{
  "d_model": 128,
  "n_head": 2,
  "vocab_size": 8192,
  "norm_eps": 1e-05,
  "rope_fraction": 0.5,
  "bias": "none",
  "lr_head": 0.0116,
  "warmup_steps": 200,
  "schedule": "wsd",
  "decay_shape": "linear",
  "final_lr_fraction": 0.0,
  "batch_tokens": 65536,
  "seq_len": 256,
  "dataset": "wikipedia_en"
}
Each number is 128 + 32 x the weight over its row's rms, rounded and kept within 0 to 255. Layers, rows and columns count from 0. Numbers have three digits each. The size before them is the row's rms in percent of the matrix's.

# up: layer 6 MLP up, 512x128, rms 0.189, rows 250-349, columns 64-127
# down: layer 6 MLP down (transposed), 512x128, rms 0.188, rows 250-349, columns 64-127
up250 097:143095180139154115138119174136152115142151131152093097136137114126092127160128102166108134099179132109165075179129129094103201140136084112063140090141104165129110093118119119102140127096100044
down250 107:164128140138115140110082147152120134073135145163108151091159110151095157132129109189158123128133121142179162116123132054126091119117161109111149120135216114128114081100128071157151133139128175
up251 094:111090190183178124149095134088178130104202029088117143075167101122148112153105077153085126109131125167116146134090187136143106118107122108116131100075159171151168112154123131146121105153140172
down251 101:159124180126100167081145106140140069065132183148172163124154190173158156173121099127131170139135145093117075093157094103106120127078105108097100136118129127124089152038113083160061091114047115
up252 089:136169115149164115098074078145122165154166117104159174076097118190091120111150129136064114150098073083134121115140130097118187107083146013144119076130104147187183090089084123161146093206179112
down252 093:140131087164134126080120167152103118164121128149106117117125029109172087116094127141148202113152085133133181148080162171173072146129157187143148135108168081127082163136129164077138161103119097
up253 098:198154112108169082109129098112081131148124141130128089125108110138135139093128141206092110135163166157176117160104151084126143100091190165102172189152163091116173164114129123180061093157160178
down253 112:120141137103135086186134143127146110123196104114148089110169152131136179124130073137154165133115163164092075071087058120136134158102137151123123112099118139069109160083091130111176131142104133
up254 107:172162134098150153095140120145128133088100116109122152119126090167169120143214140070127107162110116173133075138092142124196148122115100136039077124144161113088104112114085121130145062144125104
down254 107:104105160123177171180103140146135128141171121127140111113162158132095156147147167131055144125130126137132170121096177088095141192128039127091116161164086120103137157094111069167130081081129150
up255 103:147133125082101102109085112087133108130092152081118089159143158098088121080165101180129093106140096146098107157131071120056116161164129105145114167062067115142117131142108123097168129127147105
down255 103:174137115133169208114080108137110109154099083094154094102064176166153132140139173122152106173102166078113074121112146126122174119182172123134111151121156130095176098108148087110063077159151172
up256 097:161189097150156117130072136104152174180136145101166158087149178128065103135079108105156125102164097164155137101161177114103134174150141158099130151094152134147118104170111134108128110128051169
down256 107:157075150142088106141165113133036145077130139109123129105074166102191102177198148158071112087119114109152129109101081131163189091180130142074071072125116111158075162135088151171118149126087180
up257 095:061083142117141127096144138094166100116099131147088161065099123143078115133168113120087100167171086106075099120101120117070145153150106113128130074112149135185110097105134086155109110187155181
down257 095:145122134114095116116114081134161153098115151059207126123140192103145170128141105160159145122147159148163119116168112174094063112150108127116073188160175136089119136127087173110194125141124078
up258 126:155118065090208097156094106120175172137143187143125123086146115106110136110097140098092125120101151123168089167099089127155163103132142137097127134097149075176088176113111144099149147159079104
down258 102:115129109132121170125121139109089086170080075140190123108154153118082090160170128144066124144098158130131082114163128153126115057126129131154173170128136079052189131180145109144160104180084140
up259 099:103106104112167086131195124107152144108141149095121070113166114143119150104146098098078125096109169126129076153102121119166139065135091131089136125188128104125088093128190131136130165147076116
down259 091:143169161174163190089068126120145125105098092158106152123074155121090117153112175214112129160127124072195132177175113104120111106123142101174101138114085082152120089149084112153130136150145060
up260 101:115115105163128132144100073153143168085141137162146088141139127154100097132116115122117122122159134089141120120127137125151096034147054167180115120135097080111168095174068103189135124115156159
down260 086:178116094144118113184141152104147103096095186069121163136107160159175138165172134118129189158142102091100097171086089124134094104101130160227099128094137115120129097057143091138141107119179188
up261 099:114134134126193107097150162116181126167108136175091133117094120189114125128145167080143150100081126157113071164164102105110163074131115164120126134171107135157148097102089160160125151187166155
down261 092:099083074122098138096147083147099157120139098093184143130161155086136138064137076150135125131119164099121178074108170155080126148090138156140097121078184186074114138146115086145052062084136108
up262 095:101184126211131132156115167104073115102180099145077137127113080103113103111123133182138146142183197134174134194192106093144102108133102100130174115162102125063127135151134168090089103117173155
down262 087:129112123111153160076151082122183168123107185116156093123146138106084142115158155090127146111139099098089083138030184146152075142142171132058112177074170084127109127074148061125138142139072063
up263 094:183118081171160107139081158162118196138116174114193054132168122148134190114089170138148109120125211140127168145186066136125137122121192108092133143194115153103120151109105078092119113138102127
down263 103:151088152125162133136099089143144079134145141190111169112016120120076129141131069089143116149191087127180093117075195097154108137151113163144045115072117115102112126100110129141113081114140066
up264 092:112163102120173122160183104152186148096148132191065093043206122104091124073148145117104115129094161088109131108133146094121131121110066089165149029110138105129104066123155146199126087170148125
down264 089:139141221132093131130152115078093094118136054120205163112091167120098136175150126125145081105172095105139147159082128161113121180150127111044118110130062100079082124107107108056113156123073121
up265 103:135093180174111199081113142142143137131137158175174167141124102148077079098144123036133188144127128122120091119089067156106193077137094095100183142113144071160106184114091127111121189141125137
down265 097:118151079085128075141092107166100098175162121044130164097099116100188122125091160150110132097125182171057197159171206119087155140113110145145089123113174154175123107091083114168127120132114132
up266 106:128094094162186180129134089131077184113145126087163097162127196120150162070153136198104114142132181178105111128190172101087112129142099099137091120147164101141113172117128077142144197160157132
down266 099:152141117173104117135139149162105133154149166130081138107089130067171083146120117090140126080080131161141156128144117147129120140141163134100140160112145102113149085115171143110118135102127108
up267 083:147135113123166142121128173087134187154137080121050086129110155092105102153181157143091143152078168199111189175147145063091119138087106142081092127100105175127059196150156163113153143128156138
down267 099:097080125131071111116096164116186118167106139125100159191056103089063143108117107126112143128099105109160115116167108141103092110125076055105077119162060116114198081100125126206103109105128131
up268 104:147095122096136130153174161131169143186155153170059136142190165186179138160110179126073088146167093158111104119145157158114146147133112147092140143155135143125147119154133119096101152103067197
down268 105:140159063187159097108141150104144087157135143109160141141066065137079075133140134114054168178161148105125090097100181122098116098141094085149106087050154108101070126142117154089110129087108105
up269 102:165172075149150206137107145106162142164154155113167140158136159139124115189131179134123132121056105098122184096132085102165145156161091116128124109081104121140156096116137176131135047093066106
down269 094:161145149111218115120097133109095167128104088093092145096144124083091136132155136111121132154202107128106103117170168136106085136134119120103125149151155130145141119191107058094144132137168164
up270 098:104079124144150166124141110098125194128107173092102090122096115112112149114153171180043087192147157131095151111127134097109095140144126133138125148091132139097080107175055152153093184167142178
down270 110:082112103103154140110085210103130062119125133149084175183110169178144111161114187095166163088157120066086090155146102137064179166158103104147149155188118150080134132159184140124152119144152136
up271 095:160056138159101178152152156085174127187193099106108157077092131124134122151137096147127114148101157102154141069180122075062051143212154080096104106140165110095078133095131139082110161089127161
down271 105:128146103116164149093163124101087114111049060096160120118146131143155106141126147076161146114156080186138128136117124130157165151127114164150130101038152134103213097178100139175145104118140085
up272 120:148125080091124105196114066172113164123154176160154130139116130155189101146108151147146071157080140132088085146075135155097199113117081050080096127118122103137164155147097161178150088137102139
down272 117:143114109166166115105091118077091207134155099155089091140135123170136128130127153139177061101151136129144097128205101086108131107152084184089147125141104058133155106140146170061132202111163218
up273 099:075122170114128129162150167133121137081069139140098147169124111133154102107208099120079073092191131193137153138146092110149099122117145102145136113143094064148133091138150112165148115154158130
down273 098:131167104189116139106140087185138110078125123117111121166088135183153129118128142199141144100079142151179164117144214183168125125131132158123158165099123088114143166144170103057048152132112141
up274 094:112150141108134165136078054113086117100106099092119181097076129088115087119115181143088146203112160110106139161095107139112194132110127132117204160155125118125119080076097121129167133060093144
down274 092:084172134160159150114109141159213084139096174145135127165190166120171077139093121099151123110117196185067132104048139137149141104082144166133072113148110151100113096129119136118070102133139140
up275 103:131130165148139125136135175106149114187147115069125109088149101177141137059096098106120089061175085148138189107122082115097168097119198109107178142119126140244106115117180099123178120160150154
down275 102:132137115139165115122125117133091083105146160126170138155157124069080147072120168140114106143120173142091132170145181134159147166159132111214076144177149135145138143141142081150152100102167144
up276 109:165124106177148170120142149036094143101121132136137121099093127100142137154153192159124117175085096140179155128139137126166176134103074139133148182081129131076179153084069135053101113114106182
down276 106:099122137163131142205154130151185169115133175173150111175175070158148120130104121142121137141153111156116142086144109097132104139115090095076147125142099153152074111118174143149153088143143051
up277 093:159100120114136143124159128150126108155096125097108085131107168098126115185172109165089089155136086129077117120121141115132172103169077161165181156155139101121150126113132143136088098150111153
down277 094:098153130133098144155105155158135105183206151111112156166116121128080177110125142178135159101110158105142134139089190120184140185125089118126131117148103109081048077143094130151101147111119121
up278 095:155139098130127144159142129123154095138173173179153137178065138143085168132120100113129130107092116142086097122205088092127100135156130120082131108102129110151127095135138127126096183113163147
down278 088:147166167126158160157083118115108153095109077132096193113118136179122161197126105134157159131144102038133095145102095162131173209163108073169097155160122145151144095169137139123115088075114088
up279 091:118135138130157107135135186086151175067163135087086152135128175155112093170127183105184110120152161123096141126146107152101126063102140150116111139134135095140124159096081112087169099157131143
down279 087:135132151159114149041200114131133107153096121161161124097163093067194122113105156131085120088108087131137125161155085129091131181158173084193174127108121095114149099134152106124069169141103114
up280 099:146107104110124165163114085098148158169154131174137139119118114191214119080093139126149128151120142155128116090121153109135118072130146136082132071105150125095113140094133142070075199128160134
down280 095:116161119145164069073175185104106108089117083130155070109158105090112128196165154150109136146111151155106118117116135101164101160084113130150160179162120142146119150179120135169152068106084196
up281 114:159109177106113065127104065136115168142154132203144142090094101150178125142142112200153154148098144065135125181134143075152128116107120162086110115116119145135113111189141129144136118177153116
down281 115:146167161097109170092156181169175137150149099073193091132145121188174137104125094112143126189149132164122103128150167124172126094164084108169135156123141188139123106152110149146092144085106160
up282 099:064126177162111131119172130119163127098127075126115167000122137176097126113098101140118101159129145120078142071131131102077062097118172093087180108146130106135140102131133111093116120141105133
down282 099:134156078143137129186129158109122135151130125110090127188165127126122112131157103145120124161135132166156148188101163173131094063142123176182153131142103081193120110113140077069160092094135109
up283 104:095136100158144188191057151199172164133059126128147072100192123114095126142174108167113147116180141154140127150115101115101122128104119083152125131122154165135069089208101111141154136126169077
down283 097:100129131171098131053086109136116132129157134137143152189105087127193055125095132127165091131088138129181079093130196188176110089132109117145154127095143118136133133105099163111086118110102160
up284 101:131159133124160119113161095147094141148097155129121157109145160188128123104156142121116067133120108116117081124150091150122108112084050017144087129143100116153158158098086140107176137092116151
down284 099:128111081120125074133117197118113162145101136118134126103170135123141162192144126184151174167121122127146112066143130176149098186117098204129215147098167135155134120152102084135115133162143113
up285 094:102107160109066156142110107117107109118129044159159095094179124067139113193114200139097196141087140135103127140143161112126088136178135107109128180062090069171103117105094108139158100094097182
down285 094:118088145151149157125101182113119130130089144096148102134061161109066145126145159134198096139096151135166112141090135128157131051123118093175146114135120183102148110156139183159167122131092074
up286 089:145141172140115154134087095155124142111121158143188154103161172121161152176132138062082180154119097125175131131157147163080080095103137120099136116114179139132178141159141133143107114092174120
down286 086:090116092140141054133152117117158088086107101095082123118135131130121133194123094129160119119122173152109116102104101147173208166083163161063141091066134147122086120078099128125100136105120122
up287 113:152093135173194082127165181163134153142141112107096107116151145185131099149190160118097106152133114111143097142092150131152184162151123172095099150099106104096132171154079152140170085082185160
down287 106:090201102160107071134162139102159169099098104156120203153171167127132131133069119136156068099111097137165146172134114154168121141083110174055138151118133089089138137130081212121157113143124134
up288 107:147083123169071079136070113166144158106128111161118127135124143063154120106142121121114102184133143141074132161118134137082103079159121073091151113079092156170122135107132131166165137162090123
down288 106:169113120142114112132139069161160108178190081123131171117127085076099150055138130087091119141049128114137143129179170102094124150149133128082131154124083111094077102145138115117116143149154113
up289 086:126123124118167133112151132072113089156177174191086091174137076152136150124187103131127078138138154157132123151116122042104129046149067123181078136118137083080123161158137176106157107101124109
down289 090:118118156153194106162139132179154124080081170109098078094175129088096143130161155117163150119193127121081122140165182181151119180091141121145160153174137163166138173095081135148189160154125104
up290 114:173162094140177164114138113144159140106079165130161111142091147114092123128097078168113132073170105151123141126087124109110147122153073101131118143122151160111159173173123099151164094124149103
down290 102:097118165155075118103157199075191085115123120149164096121135116095124244125087152078158061135135116143138111151087201120119122076071124130137101161154129158122101145075143198150190113157163201
up291 099:068157193113128112122125098183137139084124085138164092122102119117089093084133184129097112122167098111088123112160084105101123146123117156088138118165155106123157134211130148122082120092130157
down291 123:144144173123121118147145134144061123115173172155122127138176149149137069099124130059166117118118110121144108100120046079079089134122072190147158139127183115160100148200140085098112156148107132
up292 090:161130159104152106100102150124155125102065083083170095153135103121075147113168170069110198068152085144116147180077115134107154124109128098117134086182129148186106069147118186137068112129145072
down292 091:154095070065086101140143097106062108127146139120065125101163107119174129204140105133106125162146148108139137097178169137144156168120115156165130167078115130093112123126114081209164086077119128
up293 090:125154134119092111132177087129121098122117164116072067166168120134141119135064141129159146105119107153125182150139118135111140174100111150078141108166133082117132048120120100127108142133113142
down293 097:106187131112181134142114164114059138115131145134155149071169162120058111136136069111188146115113119137122163124186134136149096165100154122094153112182133110103119159132109087079193149130105150
up294 104:164153147135158142128152142121146111103111135100095131131102170099114134089143124166140123090077129173166124125181151201108127088140123143118130115124122056139131140115110115165132191140086176
down294 098:108098153117170079159114139177136131131146100129135115103114140171237130181162125169108106123104147115120130118154183086107158115174120121093164143137138125162154125089127128077192123124170134
up295 090:136075077149204093132090099101085139145158059116116095136114135112140088122161165101113086122097088062112154113137131130072102084132097057122174095057099137162092161083139140139143162082133161
down295 104:122165170083097117126169151132187088155090128169059187074138157102155148100158121111160149100160165137081158113107171144136156170078140158114133125133122108211172157155131113117096136133148093
up296 099:118168050143187125138115093135143127158110143112147143108129183153146155156145163125107100069096093132109083135137119054156142115131114174167186167116066159126163138139105166103147098203105148
down296 093:121045122152152132178145124084090065130068081122115108107084195139109070112109147192125159179099124109155146161154166172135134100177176107198114115120110089147136126155104130149077150081108157
up297 094:155195111096166101121101074143138074094105133152119098112146120079097121089148140085123176107167165132080150153120111179106155120071115105142087124100134147128138097148144093077157074142165205
down297 100:105146151151127129147081164107126109169152063116141070147169141166134156183131063148165086095164141080116094101165138101087097118179171176075129138145112139099072155121156138154119166126051097
up298 095:134070085167058107136101100109074131132076122111152185113100212177149137182109120141132107098183106153142072198079138119097124093166115115093067110136127129145122118119119115166156107158120115
down298 101:144149146146121152156127101150156140098151154126085095167077127178147128099103115179184119079159109123073144117125115114158069143075164141104077070148201126171163120138129104091043166132142176
up299 110:140142128136151081077089071090114127111131109069177134098115160106134089118085134165085133076121167147125067082071139138144089126143185166078175118131177141125157122109144115117179161142128135
down299 110:158186103146168161182103081126134087142146133120090045108154109063148097128101180129152132140110142059109143171165145096078114152158110109099169117158077137111132139126120123126117152129103159
up300 093:180062194106118126126086194108092131152130093106168080110152131141107092195179120138123102108137148170089063110114124122187087076090147153138122150147135108112155103104157133108193136181124134
down300 107:165138056096085166106153180158162112165153189145089135155152114099150127135109133151160125120115140097145118098117129191112179100139142153115057165064120101122126116092112164109064109110134140
up301 092:175163110035117128125119089124102161149129133120123151134154083146100103097170131143125088139111171117114125152174136088135137143074153089159082057161083165099122162169108091168162096106124094
down301 104:133119111143136097087167092155154150108111117085124168116075128133125128161075151142075111107029190079096153074094154096123057130138140179128114164112081126136144110134115092096128144178188131
up302 103:107110127118081114162172083137143217119081127129097173135123092115138086112125156130122154174094098105104136160106103119148176121167161144111056179159075107138165137058086108118142069155109164
down302 098:151114092176134130141132129118109050140123127130151103065080164107123172126084111121128114182152174114152135155171193081150103149124155080071163129086095176142096086167106135135067161115123104
up303 096:130138108136180103091148143136200104078114149110090131129151071146092081107172141127073170110142116137138175079133078112136072182155097192157112129170097103179107142148169209111126141106125087
down303 093:081155109139148123106051094048115156172118171144171141151139142129202118122128126110115102135119170153124129169119168149085145083100167135171115105118141093117097106125087067177179104142126161
up304 092:077124111147168115129148103130098141141102132111095141179144105159160124192160150086112118136097112146153147084077089145114197072083154129148111096057144105127128123131113124150126189129088142
down304 089:128166166138076164088131142133174156087111156117134166151122118142151154096091083164094158075158099073182144148108200168085120140118176129212115112156187147113158128132118098146135154174071129
up305 111:102115094100136134139172061150094129151136131129128179069159124119150091107141135172123165141095139162066039132118136140084109101157132148116112141128089123149114125146146086068117151180123190
down305 101:087125132176135086107104180134111203141117092113167090138088059072103135142222141092107133085105157098126124093167198101131105105155120152107145097159111145096157107144133117090177104107127163
up306 102:080126185117115084128145094098137092098182123157119115134121169089113126085149129159086122215165110136105151129150150101074057140154100120100145171167133112177098147179123116063135183131149153
down306 103:148104124135123121146117081131109158214106082133141141174147101173139119156109096144155130079151161175135123094137118132100107082087140138210181091118103111163112120137173127120117127131132086
up307 089:226135141130106141143123170122149146123133066080146084150170084112110123158181123143106142052085127151097139116151148155137133167092203093121082141121163103093130105202182126168138100122111112
down307 088:083144172141070097161155054133097170100115118164097127107134158114149127160046099145163104165170135174152162092143185133159106136180124117130104148155157137139152148082078163109099087134112086
up308 097:110107110140093143074123131135122081139135183122089151167117092145162114079140139140103098116135115173101091141123090107063163183153178088121104092158104169113115161086075195109135150164145163
down308 102:112192137089202130116143114094132146133184124139125110125147164123131058156156203095144184112088124094112191074093186168090052154105097136101130172187118097125166102132111148159157152075142093
up309 086:075137146149133100104132089105114085123134122109094077130095090149152141089164155154081130127113107111109156102140164148173134093084107130086142156114191150189086070186121108152156128174115168
down309 095:149136145138162144130115150155149142156116201100162113099164169122091103135088101098134075054115107131150139123081090144107127135134108157113111158138169127134138187129051094202084137139142085
up310 092:155176104198042166155074134075133196102145127148176182146197115142137150070146136087078106108140092121207112136121096155144155118128140106117113095176128083149120133108077187148156099120142054
down310 095:065097126076108130120118165158119122121072079093127153063098115137098126149138143162183149102153096121130162124206153089196089114169142197072124137166141129112095122118111133110187081126102166
up311 109:094173106168161187171107115158157166128137085134111070168105153123166122128180153132150084189142072153154152004153194098144104070140128146114092160115121060126128107128152127110155142118126190
down311 106:159114132087077090088156152096179097106129199123144152095186120136092076081084101140111155092116135149162112125132213116153122082097135159184153097108149185148130126088076155126132114107173096
up312 111:097131114145099071118157105183095130157128133029137192118098153122112054155102155140075132145097115165117091111145151115131110093144108145141135160110141059155117114136097137116158119163142192
down312 120:155149139130161150212116119058192110081148167201114080142124109144196173079198140084143138108079121097152142121127099123127129216089184071157119112145124157111199139141133107174092138095080086
up313 099:114137136134110151109129158128174097177128108135138090129181090083164095173116146108156092143106197156148126101025129138096146108168114154086170132056152142172100101160156117111147087110126122
down313 103:132146136101209125052102095125071095125101118141154171136073163138104120097132154192148133130098115111110066141159151162146107129121128111201100118132105112142109106133056172173110147141130149
up314 086:102115082154121205164169115108090068143102130063107111093174189125111098107155130205142154131126146085115123181155158164093145169145149123135162099122117085122102113147102133172097073115126093
down314 093:151142092185111102139195143163154142100083166122082156117101112105130160179101146121100133164127103224117162166066150079093120114095089156170084123102144174160173121060094137107125117179160092
up315 089:121092093106122164157088086085129133065090168152172117090126110101113085133154122107139145176168108085131106135144085053071095065125115085146074167109122107152178174164166054141091079115147154
down315 100:118138114182116118120169176125166118113161182081054099082136176060174165132090111140090144077088144158113178158119051165150079190148136150137102130171122119083118116143092121181147181144128109
up316 101:061151113185068139081158130167105109102139185115162082120143101114163088148122118144142138081152087071079082073107127151140106158079128124082148126142112146084129151131101137159133134255141156
down316 105:121055107121126098125154081193114074174138106105132135085113134141115151110156159121133161081140121124147104123166157134124128146140183126097138125102165105121117110105139079091103115110147115
up317 099:083065195195134112162138113183092178115130163069105112084152113101139092167133101091149132113109164110119194113127128101160120148138158105061148157078157143128130168089109209123163151109118133
down317 098:093105063110109203074080167121193130106115171136141166134070103088153137125150198130172140097163122111135122130122103104128162083147104113138132091159223136101142118142147177165115119114101093
up318 090:135182104105156117151120095161177130138100143150119136107174153109159134166132150124168151081124144099150142176166110130125134081135094112125107133115140099105205127173115102132159134132129177
down318 101:133095156140143120097097105110082166096154079151104101084106140071132101190120114118109133173061106120122151059093112099173116174130119106072158098116141129146100163048156179169129135065107114
up319 108:133142142114206148128127115098099084110129110166153123137102060080165161138078095121197136090083123097188119099075124167095075160173091097082175123156102122133132138186096170151146139117067145
down319 103:136102113112070099178163161147133083158098158119098119108087102129091128158183156155078112165146117147130142204166105121171135117060166095217098093010115156122125106098141080107132142185136111
up320 099:149133052152109158144071097153191207173088130132108113085074101112091130092118131118146151145122178146106069118142123128133036125130107114095104092158103126150121118149151132107075098089175151
down320 099:145087145119191142099098130194123104078100123113111217166133160155070153178119128143091120185130084126155161146083162094149141097090150182118137161117057144127190166086112142096104120167152113
up321 093:165097121204109132087128059146080134165112146090078110151086116188078112130115171154163152123077129108121093169136119133129101151122081143115106198074000147098152097100061114121141113088144113
down321 104:106144171088148163164123120141081142125114127107109136078166102097108163130167116143175083114101096112156195095141166139085130142111160112096171086162198111099082107124162140144079159181102107
up322 112:095125138177152138157163123074194109113172082097179124184108105135118111123194183127113154095136148134123144124095086175096123121102083102136131122201126166156128069087084118120125164113095140
down322 099:181130154085152134155126103165139133127170132138131148111106140155132170133096090156104139184108100089112118129155075124156135118081111072171124193103143048155112134143155166139083138170106139
up323 100:103166094162181131147126069113112142154115120093147102075163111077122095129169083149061083132097139142149119141117150128124147060149073128137165124142132139058173085139119165109083107130111112
down323 104:140162075172137116107149186102126132050090165135101179187145119164151151120119147129105163146124098112164153169137158125160082150071145075055120098109154118138180190138151145183172129102152132
up324 104:184129098078124131168147119183121093101123164150092116117188154145204084167149149146114072151184147051161101127125091181129108213094140115132060112089127117124123102168139146162149105079117116
down324 108:119148069152118120122136231050142178174154141142118148130144082117087122101152138157117168108135126210152114138131167178133183091091155077107174142121114161162100115115069178117083115164139146
up325 095:186090152153194160162133146141106144078120105139191131169109193135073097123126194186092107111166086105128130151116078118107125114155151109188106064147089136130095119147158164120134153173136204
down325 107:049138164172121098140115063069115118122100106129129068121144156119143145093134151167081185200125119154139091121131102182139089127125107128130158096086119079102163131101161116131097087083089130
up326 107:117086095115085100134092086153156128108148112155111094110113101136094102133114156062110092132135106139179125166163152120110067158137092155133181202090116197150072151103084158064199094093151153
down326 097:161142196130158103131106157122096084169109080120112104098103128121155153152142097086069153116197081134118144073166158114117157146132151064118088137199118069128131142125111128147117177155105092
up327 100:166132098114128145143131119055105208129115145124066154126094098153157130117218156105089152113120158110131072174102152089128117099185118136101132150147147088077133095163134167117065101100164082
down327 105:171111116131120155138131058108141092118146111113120136071099146118104148106143101118120085159127146136097161087110185181104132115121122093090116134170156180151091151043168168160136081088144115
up328 097:112195162100094146136185095171137062141185141103088163140131183090073170127185139165146138169126058175164090133143125083123114150136100154125161132122139071188077137119134130107150098113120150
down328 100:186101124103108164112134071131078171057139061158153144107116161171140130144138105065136097107172085185097132187113147090153090104148126140128140080136167179096118132117147156137161142160167091
up329 100:091100129198171111127072131118149194134162141143165163165163144147165115084123128096106065187132143126177123107153105101131134143101146113105132110094143115137101090139123126129143138095202147
down329 103:169171128095119099142224121148105074119108141168156063138140161082139148143154142091091101147097148122159154141093151088088125120062123176173149137083080158136115118128077122128096122146121036
up330 098:162122125131128105142064064146170121119132129070128111147132111147118114157109145145078154162110138117168074118129174106097123110139107162146118130138104077150153143146067121164089070097173158
down330 097:094111066124091111092163105171074099125117135126146155136182142120151113115196099125118143057179145086120174097121133120114108127117090102165135075053147103103132151103138167080129134115093102
up331 097:096130145126161141132115076130116145146102163125101077077143161084110134155129151089089101133128108149096123172171134111085090081209095182196098123094096128045144069069139125153212124179133143
down331 095:181177072146149138175161094152091134139121145118096102130128221133114092078155180153149140085195140143201120089133179116147159139109104133136141140166129142164191147167159148161133071116150089
up332 099:151122085103132130152109096107111108115153141196135096125121160231119167173132099161104127135136140135100160131161130095067163126131138152152122139175103073101152171136107145148118124078139140
down332 105:123107119138112114076076191133196102109157134143066133127107168149131112135191170121131112126165167103143090184103134116106157167165172126123102186106113124171074182151143165134093177144113099
up333 104:144149154151180112136104115133119169138107182104147129102142119147158110127099125105066073107133113107164137136144077152104086094190172160161119126107147134135197113074135118101128100164147100
down333 106:142089118090128093101174086168111150086157135129137070080109185120183114191104107106145177124130079183116130092095106122065084086098135107201126147108126117131061114166096118149147143151106129
up334 094:130151118110185128103074071104142099130144134100172099125189082117098106128172149183134170100147133114147168116170120158134105141140115140196084139132148132131110131166038115088149155118092127
down334 087:111128120135120088156128100134130114153168122138163157134086105082155178125078176129187059075141134052134143094168171084120130111133138119132082087120129158140126205108135175168059157091130170
up335 102:085133137071104135085155122165101174151091153129201150123147124088149123145121153172138113099121153135096162088178136102170147114110150167109144129130148080168111104212127163097130104115143171
down335 092:120185148128096161092118148124143131161121099115082126070118163118132164101136124071148148110093104079157132166121175106080137112163104194218078170119154127135128114068133104098173133081103171
up336 112:166147130102176162131116120105192173093136153112101071072177122149113093107121092086093096111149099104128090079112086096134169057132106143139100130082193144116123149162174152110171143198135113
down336 105:129131153132107124106131119101187156147139154101155174148082117128148140144117127147184105118112144170141148089184140125197148095114143128192111067126136103097138104087133131114158159099170123
up337 114:157170101140105164116119161090070117149088143157104145119131128100222068138191200139163094094114113175118108162161182101127101124112126127130103125156094154131116126139083134054158078107096151
down337 098:113101138107148107204175131107173202158131065156166116130170123147102108131119067125078134109183114092119132097145210122062094106146125118077154116159156094127076077175142130177113086154165167
up338 095:136104162095181114149083081063127148150095153113098093153118182112142160177113174178143175088139122119150190179158190137151127089174141175095139109091167097143143082128141172111088105182162187
down338 103:102125142179107123085114194163143089065123083094171167204110162083172114162153129121112096098161164160155130109133151086134105177085143153135053161182125134092095139084163091113118099051118069
up339 093:132132088128140102033085120064126163177134139157075098120142108086183150160119092123128178102157125117129092089129161142104123134137152119145190133124125082176161137161159142155140103117133108
down339 084:104148153154120154162169138108164130124174138077199066175121120155151108090117214074084121101097091122095088155172166123087178162149136138196061091173158123121080109147169129113134150127107123
up340 104:117157072104131137121166115068096144105166127193170125151161120109132098110127147117190134146117055164116059144116119135133114137098118133102101115082147160079091099093153083158122168124184100
down340 100:114080198125071168176067058145090142170109154129158158139104142125149194142110131089112178123137149155094195112045141169148195137157105165202084159167140187162115105176090118147136088139121099
up341 107:067096109135135130177127079042134096077159170160108153083114113182118146131129083130147136130125165189152095117114064148130083146166127127130154163075140146111161144152144140152096118111119124
down341 102:176129114140173108114126170146104160166098101089156169147096137090117116088220119070103154143107128080164126145109115128132142126138105126158139122140120117110093128158115108151127182165132115
up342 094:137110085142126176127081146091117070116103102144084096106145155121179098077175152145163111132146056116130097072196106085081077150106153083141124154127163127117117126156138151116155128127136130
down342 099:125158155126116103084121098199137115135120169182165150112143124157123082107120130077082122122122150133100169206072135116171159155063111129148119123116108137143128141119166074122131138156097161
up343 106:132145117131141095155137154135163154096102139124155136161148160124130098120096134162117096043128119107141170104101153129117146104156100210106179110112095116092136128124131150126100135148203206
down343 100:148126107160104112130107078064156091158134092128146149118185080149170101137182145124106091162108167115108128160121160114101132145131124049204136114139199110137146080173130159114120097164109112
up344 093:155118130170015168084128104106090134149147119085116117136194105049105124177153084165068125093137152150088114147142118155054124125161139092167136103151096136149139153155133112105187181174122136
down344 088:077082103132140145122081138108102166115180111174122141093081147168131118151124117118090120141128127093091169128110131106188129112161139135151139176139100111055098116104157102135138099140137121
up345 099:123138105103073084113166150104078118166119099083131118116100146114154160102110150110095186106097085136203096121151123077151129141099104195119145153159118149115168112113116118160125159136140104
down345 084:082142155127156156153103186105170165104103095158099090161071107141132099175141132115109135133159129125117122092090116169155107085157100144120157115122104068130118112137152178104166086134108161
up346 100:130134154077177089087145115130144179130133072128124151077122151108165141172101132158174107089130120148152095156156159116101143085135085133084206112172141082105105086090184066132143149139140152
down346 119:130052130102135089116141076142149149056128123157123145135177126133121101164169130163155159137099095149150106052120153121120127165108075158063166126184101128135096126074152120127134094140118114
up347 101:139075110165107105083089101144116170176202097123085152125120124161139148135138131118144109144094151132179074124144117094099159099105131142097161119116162154165149080177093169160142112124150098
down347 098:118062114091154114149116126119108157157140121142168137113184188149107080149132144073166210078094095109120111144128113177150113110144109106175139170157084059129091177126117133103084135160154167
up348 096:160153091178144177138137152144174175132140147170110091077131138159087169162150110101215163124135154114143149078161132129098114172163190060129103111085133115161112155098170136136132148102108113
down348 104:098135141137143102143077083106124124112103075104110184131082134084143146121100162150164157129109135143103127185090135103120127052131083170090157155190141121119075161105073135126110092135152199
up349 104:153109161123186146140161077112139127165155172157090100137119139104070100102155160123153135089131116164186087058121117115140131080131129189149160182109157147130186068102114174125220145156113121
down349 106:115170112103054125092098098118133200074128115129155126149140127143162127141144067111131131158132083124111136132100099110109128172099087099062193045177109100094090166171111120124103154147178135